config.toml
n_layer = 16
d_model = 192
n_head = 6
n_kv_head = 6
head_dim = 32
d_mlp = 512
vocab_size = 943
activation = "geglu"
norm = "rmsnorm"
norm_place = "pre"
norm_eps = 1e-05
positions = "rope"
rope_base = 2980.0
rope_fraction = 0.25
qk_norm = false
attn_scale = 0.177
bias = "none"
tie_embeddings = true
parallel_block = false
extras = ["capped logits"]
init = "uniform"
init_std_qkv = 0.0336
init_std_o = 0.0
init_std_up = 0.0336
init_std_down = 0.0
optimizer = "adam_atan2"
lr = 0.00164
beta1 = 0.9
beta2 = 0.95
weight_decay = 0.0
lr_head = 0.00722
grad_clip = 0.5
warmup_steps = 245
schedule = "wsd"
decay_fraction = 1.0
decay_shape = "linear"
final_lr_fraction = 0.0
batch_tokens = [16384, 32768, 65536]
seq_len = 384
doc_mask = true
train_tokens = 159000000
steps = 4987
dataset = "wikipedia_en"
Each number is 128 + 24 x the weight over its row's rms, rounded and kept within 0 to 255. Layers, rows and columns count from 0. Numbers have three digits each. The size before them is the row's rms in percent of the matrix's.

# layer 6 MLP down (transposed), 512x192, rms 0.0966, rows 500-511, columns 128-191
108:141103111177140091165133104154126148081168143104122117108180146180115140162161142125103104115083116140095098110147170124160104108125132136144164103135154115135141126132106122103148152106126116
098:127120129129110155103128118132134146145120174131116139142155173148118127106124119128101151184135086128131114135105094139098065113156115101119156140140166077140141145141060118095108119093120110
089:140132105113138160096124120163163098129161156108152169132095146103146100112141115090173124094153104121138131080129152097140151180141090102093142137119149110153124133101103135149131107134115174
096:125155144138101120096140115155123078102129135093156138134141205142131100079135138130119147133130128124130118124114134134145121092131071158112155094107095132137130127139104162148144185131092095
098:123124123119141112141110145148130141091102142133122125118155125109123138133125160146145160109121107148132142115098105125115113145142117132155134132097177163131143122160115124113089148157141134
108:138120120135155115147093145118124094126132113107106125116122156101127132097128132097126135115120116107148179138133115119115107142130117115118147070101206172104165137121113127140129107097126132
094:122115146080107160104106104106096113159156156120109153150136149161145143150152090139143133110067103164122105151124145117177127151203157147174118127163137173151119128131109119142127130103150153
102:129136150144147093129117181125143137145149157141103092111115087129120130140142127119149144142123144108173138143124133113130141120102121139089125104135151136164146127129133115086124114116136146
093:153106127118143141127123133154085145139139136139128125136095152126152139112122091158077114129138156117122135110174164157103128139112142115110142152115067128162120121131149165126129134140165102
103:151110142120121151089134124136143158113115127159126140112161122110106138124149157119138100102080153143123120141088088144153155096136137150126125126090184157163124139094145116127145131095163138
101:088121130091116149109118170132103130158139119104146105135095125079147083138104117108137091105150154109096164132108108136166138114105117102169103075150120130072128119184185128116097115162145183
106:104134133129130113103091102118111099129165157186096132118146127103128101127165151131114121175106114099127136119134137099145157164128134155143078148114123157121119119137105128105101140174129118
# layer 6 MLP gate, 512x192, rms 0.106, rows 501-511, columns 128-191
096:100115132193136137063123153123118128117167116134122143148130108139130116141099131114090118113129149090140124144093129129122147128128109131153142101131099137127134135177145129124115111145137146
092:138128120110161137121117121132146181151132089137119105147140108109146159119155110143117110145144151148168090158159111104119124136113159108086131148081152098156154116142154108112125136098128116
089:123110109141126138095111141130154108134095152140140117107123170125118136106146154119130145117130126123148129135135111097148148104111104109106143148102109129106170080155143104118171175118096104
098:102148125137109121130124157136092108150052103081118126115139126120130086134141149120155108127132097101122138138165121096088122105099125137142146111109172166130140147162120120104144148114164114
098:153124134102128117173137134145115127152156114137141117117135149143114100185126068147147086105092135088163141156138119117137165113138138103084135116117102144116117131132131100069125147087121121
096:091125116137121156174123127093119178125114143134127140091109109116162128152161133132144130084111145128118137119171106110127138110111109125167110150113083156140104138132175138141105122139135111
103:122140159112121164113161159105065149190153164136120117151135132122131129123147097139099126128134087118123153135100151164168116122155119109116110109085114153118160121086149134152093149177145114
094:122105161162154134088152152126122166146078143163088098125153068115113149116111125135145100098154128109134133134103106137137195157115116129128100131127138138117113102138108093129115113136160200
104:121125127150080140152112148116127151155103137088063077149128125131109124131158097097111148099136134113110130113156142119074146166106114152148114113130078097091112097138139173147104102154116126
101:125097157176148138125117140113085118139182136133146137113115138127137102115124152071114090162172162142130132099092097169135138144165119135143148088115132121120121085180142172110118096151135141
106:129101178126150124101101079161120146154140130122121131129097162163112144109075137127066128099143083119126165155120171155128135098131120098136174124137152142112149120103145133106120097158149138
# layer 6 MLP up, 512x192, rms 0.103, rows 501-511, columns 128-191
095:161076098113143140081134170155114110136140117127107142093124158136110092108134129096118150121088127122132115182136194120129116157117121093112169122132158106125190133084101161124128124110113115
088:155150163118153148140150110103116163104141118191137136114109105179156128172088150111109141147161189110140120107109129169152147127104108131165139144130105152096092131134098136116096092126152095
094:112086156108112170168121159104119108133112115166121148114093116135153120117124177117121163124106122118144159122177121111124153152100140096095173138117157174105137085150142090086121127160117091
098:132120120117080152115094094130127098137100159125106129126145129111132160141100113115095106133096105101113123114119164126127102137136113134119148096094124104099113111126149119161156127145139123
107:106090094139152094060115131103101110116106154136109141118155125124137083074123125138122136130142158159106129094153105136110117158112103156148114115129154100121143138158131153141092099119129115
096:168107082147091101122135123111155163112120153101145121081157144128099120132116075137167127107128139163116132135072144105133120127108143141114109123089131152087145108123102144086112093123142095
104:081170082172084128131092128151161118072148123138181099143142121115113108132145138131135151111103144159146123174146116088131145156105087164151132128188180118132106120170113141145147133106073109
094:144100101143144123102117111170143118128111113183121109119093140118104140135134137153169136113152141059159123161137118091104140133126106137155157144151119134205106115129133081128138160114146154
103:108126147124114125150151124129198071121123140134126146115132062100136123144099130157132168133126099104120158116085098130150150095137104113158149146147176183153128141102145115126129150083131152
104:064128094114095099118149109120149129125120135119117119157150121129116110150133101181141110118124100104124126124130106168112102122060109156114126153162139169083075124158116116154090188132111127
105:145083135134069142125100155139156140123123180131162117125083096103109159115137125141114138128120135151137118147132135137089191106143188144182134159106125171142126113106106110127151099093152100